python train.py --bias="none" --init_std_down=0.0108 --decay_fraction=1.0 --decay_shape="linear"
Each number is 200 + 30 x the weight over its row's rms, rounded and kept within 0 to 999. Layers, rows and columns count from 0. The size before them is the row's rms in percent of the matrix's.

# layer 4 MLP up, 256x128, rms 0.116, rows 93-111, columns 0-127
091,225,208,214,201,197,208,189,210,203,189,211,141,202,220,204,193,247,214,176,185,222,196,207,203,247,221,193,183,176,176,226,239,197,231,195,171,232,202,187,175,134,215,193,186,251,193,212,189,221,229,110,184,187,174,240,236,195,227,211,210,191,215,174,237,147,219,175,230,217,271,188,189,170,123,196,182,189,215,257,141,161,177,186,268,185,280,165,183,221,190,220,178,197,184,245,216,202,184,233,251,250,219,203,226,241,218,241,213,181,220,225,189,207,213,183,178,155,232,187,198,256,165,219,192,200,245,240,148
105,176,219,199,200,208,156,199,231,261,156,197,278,208,189,206,179,226,215,211,220,180,179,179,202,170,186,195,224,205,216,231,155,169,206,207,198,186,167,222,172,163,214,169,219,194,213,189,181,156,163,252,150,257,187,152,241,217,216,201,182,238,212,149,188,141,235,184,174,200,146,181,183,223,212,220,229,157,215,159,220,139,190,208,203,228,176,206,206,178,113,229,213,166,229,208,192,226,201,164,162,166,186,211,144,204,87,177,227,162,173,190,215,207,205,220,211,197,208,184,182,244,181,174,186,209,237,179,206
099,202,204,166,251,185,195,189,209,203,125,204,250,258,186,149,159,167,193,217,214,244,200,193,265,194,218,183,185,175,113,208,178,294,160,174,142,163,208,250,190,196,206,157,246,215,234,195,196,191,188,187,186,233,202,216,196,188,175,199,245,182,212,186,193,217,171,188,226,232,159,198,205,186,211,226,235,256,195,208,201,254,249,213,169,188,175,174,199,205,170,216,220,215,169,216,182,248,184,251,176,209,130,223,178,165,189,216,151,208,204,249,175,189,184,154,173,204,191,196,179,224,198,243,229,181,174,204,189
099,163,213,190,191,173,236,167,213,206,168,224,192,222,120,182,251,214,258,194,228,197,251,193,223,191,225,180,200,164,198,173,150,138,194,229,199,224,230,199,195,195,240,248,193,203,200,221,204,213,176,265,170,182,143,239,272,140,178,129,226,227,221,207,213,190,236,184,248,253,215,177,174,177,171,226,236,233,198,215,182,204,227,170,213,186,227,198,226,196,249,207,212,187,209,176,219,232,217,208,226,242,184,206,215,214,176,249,225,208,217,201,260,252,209,171,161,235,165,239,134,191,190,187,216,189,191,198,170
102,159,201,163,192,138,240,195,177,120,163,180,188,221,199,172,222,216,208,148,245,186,212,172,212,197,207,281,190,241,187,184,190,245,211,182,223,208,195,177,181,204,209,143,224,215,179,303,197,261,158,183,212,171,123,226,143,202,191,179,186,167,193,194,187,229,208,217,211,219,212,215,190,231,168,236,213,183,172,181,158,174,190,272,214,202,201,187,261,239,180,214,247,154,172,175,158,219,224,187,197,194,216,213,199,162,193,208,214,223,190,183,178,232,180,185,224,210,247,170,172,162,192,240,209,207,205,186,213
094,253,225,182,217,155,197,200,192,194,179,150,172,195,200,217,202,179,234,240,214,244,228,221,175,220,247,235,181,201,191,153,163,178,198,205,174,193,198,163,246,226,170,178,159,203,225,236,169,231,150,230,186,183,211,214,208,185,242,181,198,216,167,174,196,214,158,214,275,194,178,167,176,150,246,245,180,219,203,200,168,144,195,190,223,189,124,153,226,195,224,186,197,220,215,227,203,238,176,212,216,189,159,211,241,159,159,121,210,188,211,176,173,241,254,254,171,156,251,198,208,201,195,145,198,192,248,203,189
094,195,178,216,221,207,219,180,142,213,191,238,191,200,141,219,182,176,168,234,212,246,228,171,207,229,232,224,208,174,205,160,156,310,177,209,211,192,175,184,213,197,180,143,185,208,206,133,229,189,196,229,184,227,219,201,177,222,228,195,170,140,221,180,207,204,213,187,217,215,232,167,212,174,203,242,216,203,211,216,261,213,192,183,204,179,234,172,209,219,178,167,233,202,158,159,165,164,192,172,244,244,191,234,170,174,186,212,143,288,200,191,175,154,209,224,189,164,215,251,241,251,161,164,192,192,203,241,207
112,189,227,175,189,234,180,249,195,198,175,216,162,232,191,186,205,229,196,202,207,208,253,211,201,213,236,207,222,181,137,156,202,184,210,160,147,197,214,177,205,245,207,232,188,127,230,161,173,225,173,202,211,214,207,203,226,221,250,199,141,174,256,202,152,167,245,163,246,155,227,181,193,222,228,271,167,180,226,150,197,193,171,210,199,269,201,181,218,208,202,174,221,190,207,208,208,277,182,210,164,179,160,234,212,214,153,199,220,235,210,184,201,234,229,258,217,210,196,200,212,261,151,265,204,207,190,224,221
096,191,185,205,186,174,181,219,243,169,172,205,161,186,262,217,153,191,197,210,172,220,194,227,266,194,209,187,189,183,213,195,187,197,218,229,237,208,204,208,194,202,239,163,222,194,198,203,236,225,193,179,251,219,218,235,152,198,182,127,206,202,217,223,173,245,209,155,176,241,202,178,188,126,239,198,198,205,230,212,256,292,221,193,178,240,234,232,163,219,167,210,242,193,190,185,166,233,241,177,265,171,190,156,210,149,163,152,173,191,208,180,190,159,250,225,200,147,225,244,202,176,184,206,181,160,206,192,250
100,192,243,226,218,172,224,161,206,249,210,185,171,232,177,224,192,186,204,223,209,213,208,230,270,164,208,187,205,162,199,162,196,237,148,248,180,202,209,189,198,200,190,251,170,237,249,190,202,197,190,173,176,240,216,165,230,247,203,226,190,205,208,197,165,210,174,239,229,188,168,242,202,236,269,198,233,219,226,188,188,212,221,206,169,144,174,176,240,193,230,209,191,183,160,168,199,221,132,193,214,204,182,195,229,185,256,190,212,172,227,241,200,275,192,210,164,219,195,251,193,187,200,164,327,190,177,207,183
101,190,230,188,239,138,206,162,187,203,283,203,213,207,183,175,198,207,217,199,196,224,178,224,223,193,180,256,211,237,227,171,165,224,166,254,183,162,225,169,213,152,205,226,201,225,246,257,160,207,188,170,171,194,221,178,218,213,181,176,219,143,209,173,268,211,206,228,166,205,164,221,222,161,189,184,188,222,183,167,187,178,158,238,203,155,187,209,231,203,196,264,188,189,185,202,224,154,218,174,203,198,147,163,236,229,183,199,192,200,200,214,265,152,194,172,264,156,239,245,177,220,193,276,165,188,181,179,213
094,142,204,237,235,174,211,215,199,126,164,177,148,201,222,249,244,173,225,198,167,157,190,206,226,211,186,240,185,220,184,210,172,185,190,208,207,234,172,173,254,191,164,177,192,180,222,244,209,149,185,150,189,226,233,219,206,190,167,194,182,173,185,225,172,235,198,180,202,190,231,189,200,197,210,171,241,191,213,232,170,168,152,213,213,249,212,193,138,285,194,202,231,244,191,178,215,195,201,180,187,226,205,162,152,157,277,223,234,169,206,183,171,245,221,194,153,182,172,259,215,200,213,267,219,199,232,226,175
110,185,197,186,225,157,182,251,184,220,184,179,238,176,197,241,213,255,183,178,237,194,233,261,166,180,228,125,132,211,166,207,212,265,186,200,205,173,175,167,215,185,215,147,208,196,204,172,213,212,197,181,173,181,251,215,221,209,149,286,249,225,229,149,222,216,232,199,206,191,192,213,145,178,189,181,256,133,199,185,161,231,209,188,210,195,193,213,204,207,204,197,218,234,202,216,238,177,237,238,171,227,169,176,199,220,197,199,252,206,185,179,215,179,214,177,157,176,154,212,196,271,201,190,244,209,156,237,198
095,270,162,201,210,183,173,220,167,211,173,213,168,184,181,220,215,212,192,233,218,194,163,182,191,176,197,240,210,203,196,234,229,198,256,228,230,242,199,184,167,184,194,201,206,201,161,226,168,218,198,244,217,130,183,257,203,190,175,182,178,248,245,238,238,207,191,175,187,225,248,176,240,193,178,160,264,204,106,185,221,161,218,148,171,179,159,229,166,222,198,205,199,189,197,209,220,97,204,181,178,187,200,248,199,220,249,163,188,175,165,172,251,141,223,203,208,221,169,192,214,190,200,235,169,202,215,199,206
103,197,234,181,130,217,270,259,166,177,225,245,199,207,210,166,194,159,235,182,220,219,209,237,201,248,231,207,185,172,194,192,174,163,212,196,182,186,210,153,229,218,263,145,197,286,223,166,214,210,237,208,211,216,199,183,206,229,188,189,219,183,218,258,182,218,215,223,195,181,222,193,231,168,144,168,177,170,234,200,226,239,174,155,226,198,188,250,184,162,198,180,171,179,184,207,178,131,192,253,227,203,167,159,202,183,197,221,172,220,172,209,181,177,177,244,237,206,207,263,207,185,264,185,165,183,179,241,192
100,200,175,198,238,179,193,194,201,170,210,262,183,251,208,166,206,195,215,256,163,235,222,235,194,200,194,220,200,261,195,200,190,237,188,201,222,223,183,168,194,208,193,185,137,155,236,165,180,186,181,194,169,186,205,144,171,198,252,177,219,229,224,199,222,176,178,214,225,145,174,227,222,218,199,187,190,207,204,236,168,168,250,179,220,185,179,228,229,159,174,199,176,219,223,238,206,289,139,180,269,177,176,259,167,206,174,128,179,223,152,207,198,260,194,250,177,174,181,181,175,194,150,211,196,179,207,189,243
106,199,176,203,207,246,204,224,188,201,197,195,260,197,228,256,204,239,216,181,184,205,146,193,186,174,195,201,164,200,154,254,160,260,194,216,213,161,209,190,200,230,192,258,169,215,266,165,224,162,205,245,211,181,222,249,116,191,227,196,233,185,242,178,214,250,175,148,156,202,194,218,149,224,252,197,195,259,220,190,183,232,199,212,170,183,167,178,162,232,224,236,185,207,176,242,198,249,180,202,184,204,208,172,227,236,211,203,166,183,205,131,215,190,187,229,151,227,196,190,216,203,140,260,190,203,195,204,190
106,202,172,260,264,179,184,199,212,179,221,210,176,210,163,208,208,204,173,204,144,210,213,185,238,191,167,195,182,251,180,183,199,173,208,264,255,208,224,195,226,201,176,181,183,236,164,181,220,199,209,169,208,142,171,144,150,226,218,158,210,189,206,158,201,188,266,260,225,189,210,211,187,170,247,148,241,211,192,219,199,206,232,203,170,208,178,233,202,203,202,226,220,222,192,224,242,281,201,221,278,248,211,142,206,165,183,203,190,243,157,176,204,190,267,186,155,168,224,184,198,211,174,170,170,201,215,224,225
086,202,232,150,229,167,203,205,125,173,235,286,170,206,226,258,172,213,189,200,160,145,197,216,189,231,182,217,253,147,172,160,233,182,189,135,248,220,172,153,173,223,168,186,196,178,199,196,231,146,208,237,182,213,204,241,233,156,181,155,204,208,224,186,244,183,206,234,129,162,193,209,222,227,200,180,199,190,186,232,173,255,214,232,182,220,235,169,179,198,187,196,173,186,223,227,206,197,208,186,213,187,206,226,159,194,199,160,184,205,224,191,245,247,177,165,161,199,209,143,153,193,200,184,239,188,197,164,217
# layer 4 MLP down (transposed), 256x128, rms 0.181, rows 93-110, columns 0-127
104,228,204,217,221,212,187,186,204,168,214,193,159,257,165,186,187,243,217,231,246,243,200,177,177,165,177,206,215,205,169,109,190,183,220,181,231,187,154,138,245,185,216,235,194,164,184,206,209,203,209,156,228,165,151,203,226,234,235,206,190,200,203,148,214,161,214,197,196,164,159,228,242,209,205,188,191,217,186,213,171,164,239,189,193,256,226,192,265,201,207,184,144,194,221,162,232,140,188,262,142,210,216,146,255,235,193,163,259,196,231,225,197,204,228,219,183,196,224,209,230,193,163,157,209,239,192,217,191
088,215,218,172,226,222,211,187,276,266,184,181,190,244,179,186,218,153,181,214,167,206,205,186,166,169,198,197,205,185,248,268,245,191,234,203,188,247,202,180,146,210,229,202,241,245,224,182,209,224,156,208,209,151,193,251,186,228,222,209,110,161,160,245,260,235,210,201,177,221,234,190,185,190,193,250,182,232,229,213,217,241,164,251,226,243,145,195,208,180,207,196,195,185,194,215,200,188,210,265,182,204,233,179,135,171,220,171,187,203,180,200,188,188,214,211,149,225,178,196,182,200,207,201,160,162,244,184,216
093,207,207,227,226,219,201,264,247,226,206,223,182,149,206,251,172,246,267,232,174,165,176,150,215,198,230,209,205,187,209,200,228,268,187,168,213,194,157,231,158,213,183,259,177,177,182,241,163,188,264,226,192,159,227,191,237,187,177,193,162,210,176,202,210,211,161,199,213,250,253,240,183,212,233,201,177,170,184,213,207,151,194,149,232,152,173,250,192,166,195,215,213,258,218,175,176,153,228,227,190,250,212,161,240,159,197,151,177,191,178,151,217,209,173,215,197,202,178,220,198,204,193,152,172,179,213,201,187
097,218,168,235,173,234,242,120,224,216,178,234,238,127,202,168,170,248,174,207,245,176,210,144,220,189,207,196,207,148,199,222,165,172,205,216,177,173,207,212,220,177,171,176,197,243,225,250,170,291,201,233,232,190,174,167,195,196,187,247,174,194,246,252,187,176,233,266,251,213,201,216,202,217,212,183,207,223,187,243,245,192,196,222,203,159,168,195,224,258,208,199,186,145,209,212,202,165,216,204,170,175,169,246,193,232,166,172,165,215,217,197,183,226,179,194,241,169,190,207,221,197,147,189,198,212,230,165,181
084,213,186,198,179,169,217,237,235,226,219,198,166,201,222,231,235,206,208,233,225,217,153,195,234,208,226,240,185,234,150,228,205,194,217,230,202,206,233,133,225,246,171,209,197,245,176,224,169,185,214,188,189,208,219,214,242,174,221,176,187,153,204,134,208,204,249,255,226,207,196,139,159,241,193,228,219,232,177,158,150,211,163,207,176,158,153,202,202,231,210,211,174,218,198,158,156,214,179,230,208,160,180,197,194,156,176,210,189,148,183,231,161,172,223,265,262,233,204,143,199,179,165,177,201,158,157,192,258
092,169,178,242,181,195,213,230,175,180,214,176,196,152,178,163,224,205,278,235,176,156,236,163,187,227,208,206,199,147,169,206,189,179,170,205,173,183,209,157,176,227,133,226,223,214,241,240,196,172,179,231,226,202,194,217,152,202,154,190,261,237,160,191,205,190,299,196,233,219,174,194,201,142,171,179,206,178,239,212,262,212,220,168,176,235,147,209,196,246,169,247,194,197,185,237,182,193,244,179,204,232,268,173,181,210,198,180,268,176,215,191,178,220,200,211,191,194,201,206,160,240,183,216,226,207,189,201,207
087,203,209,217,179,215,171,149,205,178,191,235,181,168,190,152,230,180,191,205,241,193,185,167,148,236,197,185,224,166,151,199,177,168,177,214,242,143,188,275,238,203,182,199,189,173,204,168,207,238,207,174,227,218,240,147,220,201,181,186,204,214,180,196,183,239,214,202,133,204,170,191,181,217,246,209,204,227,131,228,228,234,216,212,202,174,193,143,227,216,209,183,207,168,109,222,198,216,191,267,237,193,233,198,220,158,162,197,161,184,226,163,247,236,165,181,170,200,220,259,170,245,230,201,184,172,186,183,246
106,210,192,149,202,189,216,205,251,201,191,234,206,188,212,263,177,186,164,187,202,208,167,153,163,194,222,152,172,226,225,183,240,142,195,195,174,199,201,261,184,206,212,215,210,178,168,174,242,165,183,211,224,203,182,188,167,189,150,217,188,186,173,179,162,241,167,156,182,193,121,158,164,223,216,258,210,181,155,215,209,181,177,209,190,245,205,177,220,169,245,155,239,130,142,172,226,201,214,260,192,189,150,180,171,179,192,197,206,208,202,181,214,265,193,169,223,181,156,246,229,163,184,200,152,211,163,197,169
092,201,187,192,185,228,211,262,202,207,217,176,214,203,207,220,179,252,147,214,242,277,179,211,229,247,195,210,220,206,188,109,173,213,260,194,257,142,231,194,222,168,190,230,250,150,227,199,256,178,194,223,188,164,199,204,164,213,195,168,196,198,186,173,220,231,196,145,210,197,226,163,226,166,213,179,205,165,159,223,219,240,185,246,187,146,200,215,151,187,202,180,210,201,214,170,182,221,211,183,184,204,196,213,150,159,212,124,177,190,142,174,186,197,178,202,188,239,194,163,214,148,239,206,227,181,219,235,232
091,249,180,191,204,238,160,195,195,158,212,241,192,214,223,216,187,171,225,210,219,223,155,89,230,168,241,198,235,173,193,177,176,177,176,211,142,199,196,163,169,260,190,273,202,195,184,164,203,241,227,236,175,215,212,200,238,207,231,141,222,217,202,236,198,240,194,216,201,210,230,165,195,107,230,214,240,198,164,191,175,218,217,210,200,280,176,216,199,173,203,190,233,222,144,224,151,223,180,218,186,237,183,187,215,186,225,198,223,160,184,180,240,159,178,194,228,213,191,196,209,176,186,211,217,154,189,179,180
100,283,211,195,202,162,218,215,169,146,163,207,226,154,151,204,185,183,198,213,179,206,210,212,184,200,164,224,180,217,210,228,206,195,185,178,144,197,160,129,292,146,238,179,218,244,206,202,216,257,158,177,243,245,177,190,187,204,203,230,265,201,200,234,190,195,213,208,240,221,177,193,209,215,165,181,194,221,220,221,194,187,215,192,189,225,184,190,149,199,164,194,208,212,185,174,238,213,184,141,197,227,207,206,159,266,178,163,128,228,233,217,177,236,233,204,215,249,167,249,197,229,238,222,229,228,195,199,185
089,172,170,225,216,194,257,239,251,227,159,171,225,188,189,209,208,181,192,258,210,216,217,164,214,202,222,218,224,173,198,223,219,210,253,178,201,231,205,173,237,196,221,203,184,180,183,205,241,184,161,211,199,248,196,227,183,204,177,184,211,255,177,165,220,217,207,248,147,228,182,206,139,181,182,193,206,183,219,212,240,169,179,262,152,194,195,219,145,248,232,196,145,188,218,246,211,194,223,196,176,209,98,249,165,245,209,264,173,185,209,244,239,167,189,204,233,221,228,172,217,179,135,194,197,187,190,237,230
099,220,274,219,202,215,183,203,211,215,164,156,196,175,201,194,159,200,185,177,165,191,192,145,145,178,146,214,203,182,248,196,198,219,253,177,192,194,162,215,211,202,153,235,136,153,224,219,143,203,233,184,157,190,153,245,216,206,162,170,227,214,190,235,204,183,134,146,195,145,199,262,204,198,190,213,125,266,212,188,183,176,193,194,228,146,194,184,242,174,211,210,173,206,166,190,207,208,215,200,212,203,208,208,216,149,214,178,180,234,223,190,184,162,201,234,151,248,183,158,163,240,232,225,179,208,197,212,213
096,174,216,182,251,196,231,200,181,144,263,292,178,230,203,216,220,179,144,180,194,165,168,185,242,226,209,207,226,232,182,192,234,176,165,202,276,221,236,231,235,248,211,174,234,229,224,213,225,209,148,218,186,229,152,187,164,189,177,182,223,227,177,160,212,135,166,167,225,191,207,150,169,224,171,249,142,230,199,208,236,212,208,233,179,213,202,158,194,204,198,183,234,237,175,203,164,210,217,186,155,183,183,208,253,207,248,229,210,219,177,241,219,206,209,201,192,168,156,233,192,178,230,189,158,166,207,184,185
109,225,228,194,242,220,277,205,130,191,192,150,229,243,229,241,186,253,178,195,193,186,183,186,188,212,196,170,250,190,203,182,238,200,182,209,180,207,187,155,236,238,185,208,212,129,165,218,202,176,219,224,200,179,205,181,153,151,136,199,219,261,237,228,193,189,219,212,247,220,224,186,228,180,186,240,190,150,138,232,228,262,209,166,182,196,199,222,187,230,175,157,226,235,186,198,245,209,216,236,171,229,209,203,161,188,154,213,172,203,252,231,212,163,189,207,187,149,189,176,231,210,235,193,222,242,246,184,215
106,177,134,234,170,184,134,185,176,212,235,186,207,230,198,192,210,216,180,194,178,197,187,228,203,248,179,174,191,216,159,251,185,204,160,141,165,175,183,188,241,212,200,171,194,267,143,236,174,209,194,207,158,199,225,171,225,228,223,189,123,212,242,225,173,149,279,223,166,187,251,251,232,221,201,210,228,166,272,196,200,174,188,177,178,203,185,187,151,170,200,177,217,180,189,265,174,208,178,208,201,224,158,204,204,229,183,251,232,177,202,209,185,185,230,221,202,186,179,203,212,162,208,198,245,207,173,140,200
092,238,241,216,272,208,209,214,241,197,176,211,207,271,261,176,159,208,228,200,203,220,206,225,188,185,153,196,175,161,228,209,138,184,216,150,200,193,228,179,237,232,243,182,155,184,235,219,206,234,161,218,186,245,192,166,217,246,171,209,225,244,174,190,208,218,227,224,217,208,203,187,211,200,187,193,229,209,207,149,244,207,204,193,166,195,162,181,248,171,187,261,193,231,177,173,204,173,216,180,251,173,187,180,204,262,252,211,252,230,247,179,186,167,196,193,224,218,161,164,211,181,161,215,125,140,214,182,201
091,169,168,170,179,207,161,194,233,222,226,142,185,219,212,154,233,154,226,222,165,150,171,196,242,275,194,247,124,153,163,157,148,234,174,192,149,217,176,184,165,179,228,183,200,253,220,175,209,208,190,220,198,183,211,206,216,206,204,199,220,184,257,219,197,213,200,176,241,227,213,170,194,240,184,263,185,171,170,161,187,154,185,162,193,194,221,176,192,179,196,187,190,230,178,192,202,185,212,201,178,124,191,177,190,189,252,167,273,230,128,198,189,217,201,185,240,226,205,162,187,208,214,204,228,213,179,203,157
# layer 4 MLP gate, 256x128, rms 0.116, rows 94-111, columns 0-127
103,204,186,185,185,190,227,217,168,169,222,179,119,177,199,182,214,184,143,205,211,237,221,232,183,207,223,211,174,185,222,190,264,235,186,179,211,216,255,188,259,225,196,213,191,182,180,179,195,264,234,172,232,145,161,217,170,202,195,174,196,183,200,207,192,219,190,223,212,188,254,220,175,141,183,187,188,245,207,239,211,268,192,196,183,159,208,203,182,228,255,154,175,222,161,187,169,191,196,200,254,254,206,171,239,230,314,203,176,256,245,220,216,208,189,176,202,193,171,227,207,172,204,227,216,213,157,220,189
097,177,198,210,157,232,169,251,217,185,240,189,181,204,215,223,267,232,170,193,169,155,160,204,164,214,172,230,197,238,218,208,229,113,211,180,248,242,180,180,195,167,235,230,127,224,191,221,177,201,200,218,181,179,226,184,220,165,200,211,183,228,188,202,218,146,215,220,160,200,191,217,163,184,255,215,218,183,220,208,161,179,171,168,204,265,225,199,207,250,217,151,177,157,188,235,165,182,228,126,218,208,230,183,260,218,213,182,195,180,195,190,227,193,191,197,159,210,216,174,211,101,163,183,218,210,211,197,194
102,234,158,256,216,174,196,206,204,233,217,163,195,174,202,213,264,187,235,145,213,181,216,188,172,180,248,185,243,183,239,204,186,169,221,247,222,188,282,232,138,223,240,243,184,198,231,187,153,232,135,235,165,211,137,197,222,233,193,186,232,202,239,181,173,201,212,224,199,213,238,150,186,212,162,167,177,211,222,189,233,221,264,202,200,176,193,214,152,193,206,166,196,136,196,241,248,244,228,188,174,224,190,226,226,195,175,219,242,214,197,217,246,207,222,258,203,206,170,208,157,211,230,196,224,197,215,224,216
102,189,222,169,231,228,206,207,251,164,190,197,162,145,163,241,189,270,210,128,218,235,200,220,223,212,207,200,215,180,218,220,165,213,258,189,236,246,151,224,197,181,219,144,250,209,232,274,215,184,185,188,206,182,203,228,115,196,249,201,196,181,192,189,156,189,199,214,202,198,161,177,190,210,177,229,228,232,205,197,178,192,215,250,175,230,237,209,204,185,199,252,202,182,199,195,196,207,189,169,202,236,231,226,209,199,208,172,193,251,126,197,179,222,167,249,234,217,286,167,177,193,220,188,177,207,152,201,229
091,237,186,194,253,184,233,189,194,149,202,222,206,239,217,202,178,223,218,259,212,156,209,230,235,225,253,239,185,203,189,202,231,218,244,240,183,200,202,197,236,181,210,220,210,178,221,154,188,163,241,192,259,181,166,258,231,186,190,196,204,258,185,185,185,151,168,238,226,155,199,153,206,167,188,234,179,220,203,181,151,213,198,178,198,213,194,207,233,174,166,254,195,240,177,174,214,218,203,210,148,195,245,179,261,147,196,214,221,281,233,237,199,254,242,250,218,210,206,190,201,238,173,226,244,203,158,227,214
091,162,210,213,210,182,219,161,195,152,169,249,194,224,182,224,181,142,225,220,173,191,219,216,212,227,204,206,219,231,188,182,159,279,174,258,193,166,142,241,208,207,199,188,162,204,241,155,236,180,212,191,172,192,230,201,140,158,181,200,159,218,218,208,214,145,253,204,201,200,225,145,228,189,192,238,220,168,153,165,258,194,206,175,187,242,216,246,223,194,218,167,205,179,130,195,165,190,205,194,193,202,130,215,168,187,198,230,198,260,212,222,206,132,226,222,200,171,193,211,205,254,203,161,200,166,223,235,195
103,212,238,205,193,180,227,154,221,158,225,253,268,220,182,170,187,202,195,177,180,173,160,178,180,212,164,226,219,156,186,170,166,195,188,229,208,202,219,210,228,237,200,199,202,192,233,235,186,191,285,175,239,160,227,235,179,203,189,214,258,149,149,276,249,230,183,216,205,244,191,233,210,205,183,208,188,208,172,197,173,195,209,206,195,133,230,199,216,210,218,187,254,221,220,230,190,172,190,199,208,185,252,220,224,211,204,265,228,183,210,144,178,160,227,190,156,227,204,171,199,184,225,194,153,258,243,201,265
094,189,171,203,184,163,255,133,195,179,187,185,208,239,160,236,245,155,217,146,237,203,174,156,240,211,238,230,198,189,205,245,206,161,232,163,187,199,146,183,224,223,218,253,210,161,216,237,214,190,165,235,184,196,194,193,189,174,206,257,174,188,240,173,192,214,163,289,244,235,137,204,252,241,172,254,186,148,239,183,171,167,213,208,245,126,201,188,207,192,201,209,209,202,219,192,199,191,211,212,146,142,209,179,197,189,173,242,200,171,200,206,205,191,162,224,204,249,214,183,189,179,213,194,225,205,205,209,209
099,202,241,179,232,163,232,217,213,187,233,213,209,215,177,234,169,180,236,208,155,240,149,199,241,162,177,160,222,193,188,167,242,237,210,200,128,211,203,193,175,192,241,206,178,263,203,168,197,182,247,158,193,222,234,158,274,225,226,215,160,204,187,227,180,217,157,243,208,229,162,178,207,170,203,138,200,172,217,177,215,144,224,172,193,165,176,218,190,209,223,198,192,205,173,202,180,216,185,164,226,217,185,153,211,175,294,204,236,146,194,191,174,219,139,185,193,213,180,272,214,194,221,195,234,181,175,233,199
101,179,168,220,199,220,181,179,162,155,207,178,157,241,187,241,182,156,144,211,171,214,192,171,191,171,196,180,219,233,135,192,142,221,186,184,186,151,200,215,196,172,169,215,225,209,209,204,226,261,184,228,187,190,221,210,247,192,164,146,193,133,188,173,245,232,248,215,214,189,174,221,206,190,204,235,201,187,248,196,227,180,236,185,212,225,220,162,213,217,219,255,157,255,167,210,245,165,190,205,173,214,182,180,258,164,190,168,202,200,210,202,230,151,218,262,174,206,223,195,226,260,141,188,248,222,167,165,162
090,152,209,250,202,225,188,165,214,203,148,156,166,171,249,271,208,180,204,232,148,170,230,196,205,210,198,210,201,259,167,198,203,185,181,205,194,208,155,191,245,167,193,193,176,189,209,211,187,161,163,204,157,175,202,237,186,209,181,178,173,171,154,213,160,246,219,137,216,177,207,205,173,224,170,196,209,236,197,188,187,172,141,180,175,224,254,190,126,301,218,211,203,216,162,216,186,192,211,205,192,215,179,174,167,195,248,254,204,155,247,218,163,253,189,215,182,146,164,204,192,190,204,238,166,200,191,205,196
098,193,206,182,155,248,195,207,179,175,220,192,138,225,188,167,228,214,249,197,211,223,153,206,168,180,169,246,157,170,219,173,193,204,184,181,259,188,247,245,138,209,242,202,250,163,272,222,201,177,187,212,181,196,188,230,195,227,202,207,175,205,174,220,205,216,172,170,170,195,218,151,238,202,260,197,197,180,226,221,195,236,221,189,206,183,212,226,190,194,212,168,191,263,213,200,146,197,230,133,246,169,205,198,182,177,200,222,166,220,183,204,191,271,216,245,258,207,239,175,205,250,162,243,178,208,223,139,229
094,195,191,177,171,208,240,206,198,206,164,249,234,197,162,189,206,196,213,182,223,139,163,149,243,208,197,241,185,212,187,209,168,138,189,208,229,182,230,202,197,188,182,178,215,218,229,205,254,200,253,193,244,179,188,169,227,181,213,114,171,217,268,252,225,216,182,186,290,194,247,216,208,177,240,238,206,206,154,222,209,176,186,173,186,231,154,214,195,194,233,142,192,179,203,175,262,164,223,146,241,222,219,174,213,187,224,241,173,206,215,169,214,152,159,200,217,226,217,223,165,213,187,209,176,187,242,204,234
099,216,176,198,188,233,133,218,178,198,155,218,207,195,193,233,213,238,176,198,266,164,180,194,207,181,214,144,181,217,234,153,203,195,187,113,159,177,214,203,220,219,196,200,184,163,232,122,206,174,182,178,207,196,190,197,224,185,131,148,211,190,170,215,161,218,220,204,278,150,204,251,239,218,148,231,204,161,145,195,221,144,189,186,222,206,177,185,254,164,200,231,244,199,187,167,243,185,194,200,188,188,216,178,190,222,161,163,199,163,215,225,182,189,245,228,193,172,191,188,236,231,223,204,238,216,236,169,198
103,164,274,241,234,138,172,216,241,155,228,179,164,217,222,203,175,226,224,220,163,195,175,200,233,237,168,217,201,191,194,219,181,223,193,167,174,204,192,208,184,173,195,210,197,224,195,252,215,223,273,251,174,209,202,146,180,138,207,199,205,185,198,172,220,199,237,208,217,197,264,205,276,180,225,200,205,206,149,198,176,190,223,176,170,170,237,192,205,135,154,226,208,204,218,226,280,197,155,198,203,192,215,194,169,231,158,199,196,145,263,195,215,193,160,189,198,220,209,193,163,203,205,219,252,232,199,170,256
110,198,250,222,210,208,189,207,205,229,166,206,171,177,234,250,155,188,261,201,247,225,218,227,210,209,223,240,213,175,185,185,202,205,219,205,219,172,174,176,210,220,209,236,203,189,189,155,254,217,228,188,165,215,272,238,292,273,213,200,191,194,212,173,182,177,264,217,219,144,223,254,225,218,174,219,186,110,259,223,177,184,216,161,222,183,230,188,226,166,234,178,252,185,199,247,185,199,193,180,209,211,225,197,208,204,192,192,155,231,200,216,217,212,218,191,205,192,199,204,250,259,268,184,178,213,216,202,193
106,203,211,179,158,252,145,201,220,185,204,205,171,214,242,238,233,239,212,240,203,203,226,251,192,156,186,213,242,192,158,195,183,190,191,140,226,186,184,203,238,156,215,212,226,231,245,200,154,201,177,263,242,187,236,234,235,212,189,224,164,181,170,203,237,196,183,210,180,168,194,189,213,207,180,268,169,255,200,232,242,252,173,164,189,215,214,194,202,194,188,167,143,160,196,167,171,159,202,199,160,218,187,241,184,254,218,165,182,181,268,180,181,204,205,237,217,255,221,225,198,139,192,194,236,194,135,193,185
087,180,239,190,207,174,256,219,164,208,223,222,248,207,219,136,220,263,201,162,239,145,154,203,199,215,262,180,189,200,231,202,195,207,240,177,181,192,204,232,203,164,214,187,232,210,241,195,231,176,205,232,179,172,181,214,131,209,176,162,198,166,242,256,165,174,200,208,211,233,205,183,225,184,237,186,186,165,144,157,186,214,219,230,141,179,189,218,220,194,149,168,219,185,250,217,160,222,199,145,187,200,164,199,230,200,195,242,219,149,205,131,194,154,180,199,220,202,191,171,218,203,225,281,177,172,201,173,215